{
  "n_layer": 9,
  "d_model": 96,
  "n_head": 3,
  "n_kv_head": 3,
  "head_dim": 32,
  "d_mlp": 384,
  "vocab_size": 4096,
  "activation": "tanh_gelu",
  "norm": "layernorm",
  "norm_place": "pre",
  "norm_eps": 1e-05,
  "positions": "learned",
  "qk_norm": false,
  "attn_scale": 0.177,
  "bias": "all",
  "tie_embeddings": false,
  "parallel_block": false,
  "extras": ["capped logits"],
  "init": "normal",
  "init_std_qkv": 0.0208,
  "init_std_o": 0.00491,
  "init_std_up": 0.0208,
  "init_std_down": 0.00491,
  "optimizer": "soap_variant",
  "lr": 0.00793,
  "beta1": 0.95,
  "beta2": 0.95,
  "weight_decay": 0.03,
  "lr_head": 0.01,
  "grad_clip": 2.0,
  "warmup_steps": 200,
  "schedule": "wsd",
  "decay_fraction": 0.896,
  "decay_shape": "linear",
  "final_lr_fraction": 0.0,
  "batch_tokens": 32768,
  "seq_len": 256,
  "doc_mask": true,
  "train_tokens": 112700000,
  "steps": 3440,
  "dataset": "wikipedia_en"
}
Each number is 128 + 32 x the weight over its row's rms, rounded and kept within 0 to 255. Layers, rows and columns count from 0. Numbers have three digits each. The size before them is the row's rms in percent of the matrix's.

# layer 3 MLP up, 384x96, rms 0.269, rows 128-161, columns 0-95
108:161122110203096123128166104162084106169105141132122093127137116179053182131151115163115144152063172081140146112166161096108122101154127118134106082175141102085130101095108157165122084125100134146112091125135187144147163067195079111114104131164120095092175183132105170164129095107089079131
097:106125114188134119157097133187089103129134211174132158137106135074047154135145102104126198051070136145149158126120198137143135076134099151140150107201160103148156123093127098144121157084125160138114119073132152094142155084140104121124148133110128161091091127112091113187131119096101130179
077:123134100155094149114126122137178172144142164145165086091113075107100137154121158154131113125160109087115124159122184121147119109097060068103131131165163136065107083133105116161160225086110144150140093129160096129169167168102110149171181156167108163143136134128103083137208131067083099101
101:164098085125081124129143144092114121119080202150076126161133161195130100191121190117180138132156170186092132133152132086112126113108111171163104143096167173125122140170105135145120150172092093169147146084160117122098099162124089102139184154076104177101120108158129117195124069141090136086
108:168083097109112176121181166134140054129142124136159093063110167095111150121125147103162093157108140153131170087141065121093111108142171082170127156151087074092094103078156098078098143129159101104139140105076148103187157141157139213114108141118101184160110131127084126115122181149156155120
100:152131122116142138107124106106135149118131149116085121120130174046094104141101170131115142112192125136131156070147117101103109093132098178150124133125176127142114109019089154146150186089063075151168048090138084160069138108075178110103125193123140140123132110074124112140122155150117114127
111:148163146153150085129126196159135105159158101119128159088127163087076114124175116083162106147125075111104115111134158123119100154168143170177125139116119106111113136116107117133175144090105122136204120113098069118157127192092119076184074134175209097148102102131098157155147150141142034152
092:143072069147090158144121093127115128124066117111093138094136120130130113111109134132172153149192113105179144127119163222090125127145070175142116096098160112133110115140109119159098125122122111135126113116144096108209115087195159169100142124134097096109094170125071087124132144079041124058
076:065154100137169164124102146083120123167073166130137122130126107119118101161093142139101059135093168091135135141158176165171126123195048091105124116187161149188136085102168157135078176145143176080071152103113097164103127114138173188149137107123158132139185087153108142130133141131133099157
098:102156063152175107180096164183106185153120165136168164095120128089103132108132146087170114078151151116085111048163110116179107145154195091122137125095159139172117127112116104113106135129093150107158080070130102075099125093116075173088160123114153072117116107060156115134110133099113089133
096:160158171068121101045124156149154146155098179094191070125095086144142124119156106129132083144105126122153136128175160124079125113103146085101164195169098113129141143106153159090109164132202111141198103131111151121133116130082140132126119100168138107139063072128072085159098180107154122098
111:081114087148166197139105102140164163153135152157049106153150096161142124120134127128093082123127133127203121129087161090156111144057119155083122062146158056127117144154144132167118066162141124107134133115128109086116170142105132185143131137045147081102137116141165138138078159132082078149
113:101111115164111069126172158138139147149173136153136067174107145124115113098128103096175132097123106118158121065135178112167159041091128177141159138090131102133128066129114152148126123148163088112168160115117088094013147101161140130155195090158135124150110106134117115103178146161077130101
121:182135111130154166115107169134099112156157148148112111102087147121130173164073137141139112102154190116145130119155194174157163075090093158151107113044110089121118202090044114087131102166125099142084126132135176098164163125082162088120104148108167124125114124160162155138067100157094131100
107:132100098175139079116145128173132179138178130164173204098077144130094125123106112128115108115140151174089132078145141138113146085121147138129140115108116176085138127066136100098065088186057092126161115108170163148136102062163077086156100150094195110134117145110134149093092138162116081166
101:122147137158105134116151113093109157120122124131064106137151109085115134129090079055132188082145118133102070062090088117209158130137162171114193141071127161147140074114150035112137155082144119120129101039138168111153092145108160153101149165148134147134129107121086120154122133125118119094
110:161123110146142055124088109126113091145123070176080080134119077077157110163156118121083114123135120171109137081139162082107070121093209158154125086103125117117093201068103145143151102153127121133104183096127103133119111152130175139091103076124092137146049124143145098138065118097151127156
111:119144092183144113113192164162157140124145162153115188145099029120145146091182084134093105131174162116101143173132101078146150090175128081153099096147133112151150166092145143104108133137126093107138108106101110145147175107111107126120132122119083090111102139124173114129066040155122057182
094:065151093161153094135140156083136128190084183097092128158180080155091154126098109147086131137129143191199090092164119112118092097089123130134113140148138162131123083139138123131094191157107121115111115136156132134072107122075102186178116154111113106146196104151144144134145083050097081152
098:159197129133155105148115203124184136050103116155118105190121097145133099161145100110149114095122086081078132142166126111178104109132159142197176091113141097150144129089060124139097150107127098128148143164150203165117142154130141137137099176147132147124163202128108097177142059133147115134
101:113154136145105121073114104175174136145071139129137152146115180080119150159194151080122138113178156172202132148108127145128130097109156158154127166101164089152176137080120144121162101065170121161175091124171137115124109144143166161095055133149157195093112140151156105108116110163073081080
104:180092141132093130155125092133167101178150104077191120169073137176098140102105143133165112169074101151091128145090135083163126150040142157137139144157091120155158124179180133097145152157158138183107134146110141149097121074144115200094108143157111098146047095144109154135104113085093126154
093:192098094150137116109118066112111120156117177138064159116126115040086111098167091173193084158162153138095114162144153144116114110098182159164146101083152109087148174130103133090079201118124154138087134151172160125124168126135135078154101123084093079150138131134127124140170115139150062114
104:063165092151118130151130116099130151111110165100157180099113143118092118160149118033156144171099140141199118099065097089130110137136097175104125133142127182122138177161115166155163134153126114143042139170128121104168134139053144144158114153077126136102162151078124171087116067143125122081
112:109175147203155171100092143104125165114165176069121066121149125143149069182119115095131131172184199110136147128114162103179088073137113151160117173109159157169159150112136109119102129086137106095148059089139128123077145139112160122101122112164132167077144166104164155137089163129108111073
102:075083095134103101090087062094181180152106125099134114150133151118096119170116119127192099154098110128142150140107125149148113157131143195100093113072126142094114125128122136164158151113163134166139099145108160055136131152118061109169092037108079133204169115178133168100079137149122129121
114:126103121056084161074140100146156148091108098085171118121076063114141136183102164111176060128127180176144162155112130115144111098155130112107200145152107159131136128124190080087121133089150143088146082124151088162157152101111077088105099173164146107135155137122122121120118068141202121115
103:113047162131140094141133192106136143085133123112134185142094099131146097110164097169121128141151158160174175160116173137078102104097100150193099142121123159096110121116130118136116128164126137168080101108140086122074124062196128174159069105078144124160147083114130170142164124139218096135
097:092128137120106102115102140111117119138142103053076153126116139072141105134115123107119123163180140122073133092125057152087064160112075099195115162155165210183071144114130153137124178144166139103104132133145093083149084100134140150133035120115120140158140201127146123168135160144154119108
109:166182178096190158075175157155124116099102177196132119103094135064077107143161204136143139174113174123152130115139134172162133118127086115149131138167141126182149092141108099130137152185133185166126115138125078082152134141112102115065130129136175118147113151125107135107158104149069051109
091:149119125134143123110129120110154128101139150091144163089072077120140130079183188130111090151092076105143151137090113134112094136127093072130075150153152118147112085199130218087131118112131170145141158122104193100116113081066125195105131086133151097081184151089086107186147118127163125136
092:141118148168068139138104156085107147076164146150152115127109133140082148107188127123178155146158136125130176150111170141157112136096146141076146161126126086118225175124110114139067122102145215133160102091154162144115121079064094113105114094146131139165172128167118141058092081167170106128
118:101170085135126131151116144146130092113167155127130119116077087108094114151098113177116140166049142137124112092197103086086115174097098107137177091123157107082173050165111156078126119157144131175117097167120126200109156145136122100119169166148149151158074147118079137122093045088114115129
100:156118165105090168162094129121179181172117052127063142148074192124122121103153155157097135156108182131109109102184123164102109099144094093167151140102223122098157134143111129142111125138143126119193133057133120190103136167130126146092123160102103090103094126160083116117094115186101111123
# layer 3 MLP down (transposed), 384x96, rms 0.26, rows 128-161, columns 0-95
120:100122111064146124159105139075149118143104200178075087145075159219155088127106172088189092157099129132166136120119150073124140085071117137143105153159131120165162122117145122138114158059128095152147127116122166159172062155140134145127168121116111151105161138067102133160119083123138139182
096:082157088048123095107142163088193125132073119134109093084131143141108098139122126078102095119174151140112102060134164132152162132150097106106112152091076114070115137161127143092147114159137090106163102083106101158113121140127126098140208125114171118108145220172055101123106138147123092170
085:108089158077161149138145136126090076148096117130122108088116082174157151161122092135109181125070137123118077101086082118130170176149181125097093116141166135144162141155148121127150101173125113121169143185126095141131086148096168072117082123166180155187130130115129161095039093119149206113
107:127097113122173146136150157197148125195108076183166116111132117147125144127140125075071169127137133221146076099146144109115102131098084119133113119105133127198116099134146154096111101108138086145123134238139129143130147129100110124147045114179095129166175157110170175108101112134152133090
094:134043132127132096103199092114140033163093147114122110122086101145154149143110192105137121134117122166105090171156103144128102092109138057155151183160131169107099144140144121069102125153094065107095153139109173171126176118127136132183229167131131118126121134127128126082133137146151111143
101:171112167181128079119142083172107155144094124124198169145123099162116136072139142125071122160133046134119172124180133075127161149168120132172120152118158152140097157198103205086137100137139127131110171144127150113069136139168147067129094092087161115131117139155115137147112127160196078132
109:140145133143197101118083132152142103131105085127156154148115123088128130080120121204175045158175179175091125134134162111096086205125157112125116103121110160098150130076148072122110106204140139086180120166100193108147125125139125123167128168129144123158071131137100119146181163136171096127
086:184065077093129127110133111131143139157117121128100119200175079170152104137149103110108127139067165207114138121076169124103098111131189118167097137075110120143153167155110119113125055155146122095125042099169169053129123093080089083130114111132143108104134129142161145101128128080119114137
087:158067149115117062105095103186108151116125106109114136142170158145097081134144156117079124120068106131125090157067136121126093160102149077099119155099165152161143166219114138098166196136158105162115091172126100132177096143120112083057122096105112103104145106087145090101068104131091116112
106:123077089103131174115168078098132194133086078073114130195133118090204098138117125160160136090110119154107138136126136091122080185114124115104143109114166140151145141130125038146129074136163118117119132204093082125157128105104182137070154112160099130148117115094139154128092180151143108065
092:142175159160100198118129167196157111130133177175113110104172131182125160072103137100127156115091121085082104120093112109191149120089085130155081151098109116121104165107082142142117115130171108089113158134166125153099127174048119165099151171166139094095120163162117159080123130074143087081
101:162124087132107116047098097120170117134120128170112125107178110190115160110176137082102072118143113118153123141141140070160086107070114101145066105116148136151166144131107107151146120183073123113153152165141067072163080148110090206121086139108139157141115054134156148119108166117074154126
090:125118137159083118096130111141161099122111142141124184166096083154079090109098136180148077109123213112110162165156100137122106137154163079099120092208086106113095107122109151133153187126107127165160180164128110149129098162124135076136102111100114153107159211138052111163188125154103155110
115:180082084086080135140120099112100151056086081126132184098146119156088163169079112164209096141117179126169132137134113214158161083106097104132081116089105128116145136174130129140119204106172139114094108115112107131151098153088194100106145114097164100095097108129135158122119132147157138144
111:110071073158080155121114082167168154194193124159113154161183169109149142126157128158121056111105135154118128132184120164149139121106137122152156115049102160161152144110138082065146109169164107104118153144133121166089094050135156152105117106114129172119104160122121108089087166085121139075
086:137098157124092161058121082155125108098064148159117139087101146180135144130174129110130087164102149020136148156168093133128142133151103093154107110158096111151143107173159156129118142147128126149044173184131080158155108140145110065115063093132184133103099160107081106086133101140114114113
115:075121082137181127105100164101120224135134185142129111173130120128161077126094150095151121155152138065131112092113144139148097112080154175074121139138130136118123088168095137110022100109142162137123164095140144145096097098155170070141131149079146172129141139050146145166098128118172120138
102:085136146100139145106143170123136186119149129132113136158144177119152138136147221128129143142158089131134173131230128200171107124122122158078135116077163143103132157147084139168170099147145154117166137150123157123079188090147141196114101124230110156165096137117105134171095121145134127113
096:117091116154153040149158120121159133164125082136149169134186103088127077130187139131068188100102177116130109141095127156122161119116139138167074109153116158170126137122156176117114045121112141121093082085122121122147203122099134134128107151132099171161189149108104131136174185073168114159
109:101163134159110109140161161162182178119077075180077116188094061151125139114155098091142092102119101105063066084100172157087138137098098166167147140122145161146158109078086119124155146121132161102139195123099098147120136120159194119121128098123152128129115127170147092169132147076057121126
098:130109085157178175144148147167144121101101175096143120099082179128157145161068107175140185042168091121125109133108146129065152133122134151160117098161098101180081118100109135132133122146108101085083134088155145173176093094145168114116108101115104160147088123122162178102161212141134134073
108:083165154063137115113119104123130140096129120135098158122162159103144157118073088114141119173083096106097148138111119143071113132095174041049086184089137161123128130104115135182178102155115142168072130135171153194147106165125076113124109082171125158097165149143098104131165178155137091126
095:110176116107077174097163147159180115087129125179130158121145125178137132166110167129125105141109131113135133108055125130159109111098147158119092123175095111113134135124198094068104096088184163150074165168088096151095114075152185116108109173106132139150137182167114189137217145142154130135
109:140132157129150100193144099122086138067145111125081134130118107150127122093111117169173124196104062119151079114143109109086149155122077115187149105096153110120115197089191120109132166136098075118095105127133152064119098114092106176135096185096140207126118147113128127105131071121131143053
107:176154115073116134130120129164107134154144186141081128142127128146145145138131107105085132090099130121163140122097118088053164136198156161108138145148091119055081119151157178122120147091189145140109181177114185147138106184155197111100141149117128066126098084128167132171160124107119206164
096:079043127174100055054096112099191137134110134080118151155069158101092092162103161118155118132147103103132125155177134210135101143116135147103141129092101100102073144120091106125124144152103115134135116163143148146138128155161115145137120091086137175195152106161128110115147169201120132064
112:106137125114093141154136128225209132063086133136146164114066089143126149194166191124118129109145130136108094131142144104104143104147135097124141128129124114131135121175101067179137139127143115120188174108155091116165090111107084110166066131186093075150109136106178141102098063138083129110
096:101180078159130169170127067123118135166122110138122081110108076137084086085114100171133111100160146118129127133138120101130115147149117027125103137146151125109080165125116071117113143144148118134098083080121091095153139175086147107128059054059096126141160065087141123095157174144163140095
101:127078092115180114095137150100074106104060143132137108114082103171127139141123142119155140225110095114175175073123133085177114046118148167152128116135137073094144110124147143045116091108085142132149107082114111153149108117136084129165118108163149136129113059103104076117157127163086136164
093:127162106146096137154052128159118104118155085116126105094177119169154116153154113102163101078099111129127093108119093070099132144091141068087114112128124159165158198199131079105137078136162136127182160201064168110126136159175091167149076112097114148123086139085151130151091108125114086131
102:096115156141145108118151104141113126115155108105127066087138118123125140158093099140107117095110121107118130077179105121165146097139114144130086063120178120150116142141045081204136075155084128138143155119119104133120054198158135105116104116143089155106061229157109084137138145155058120111
091:176174105160083127135118112143103145116163149143170174165063082169101162087091113185114138052134116174124089129105147186154075129108129110178150093166135109126118164137099109070140111162127113157069154117137115110178185076127191093159117107173134131160122130126137117122100160136119185185
114:138123144172132097132154118139126133160095185123064140148075156085127119098087103144146160147147082195120102147077099119164097099156138100166125149137202174112166078170180182141107129114166156125111139085137129162166115070119081139169129099197107124162144083096135111117130192137151116195
094:136162050166151101128116183111132140166068128165143152144132137093083109037149102078056117118168105173120151103105106183131146050097150111119154162121089173124083148102110117110146123133138144105114129172110117125063147108111081165113126162101138113126109120105171076111103154130177093187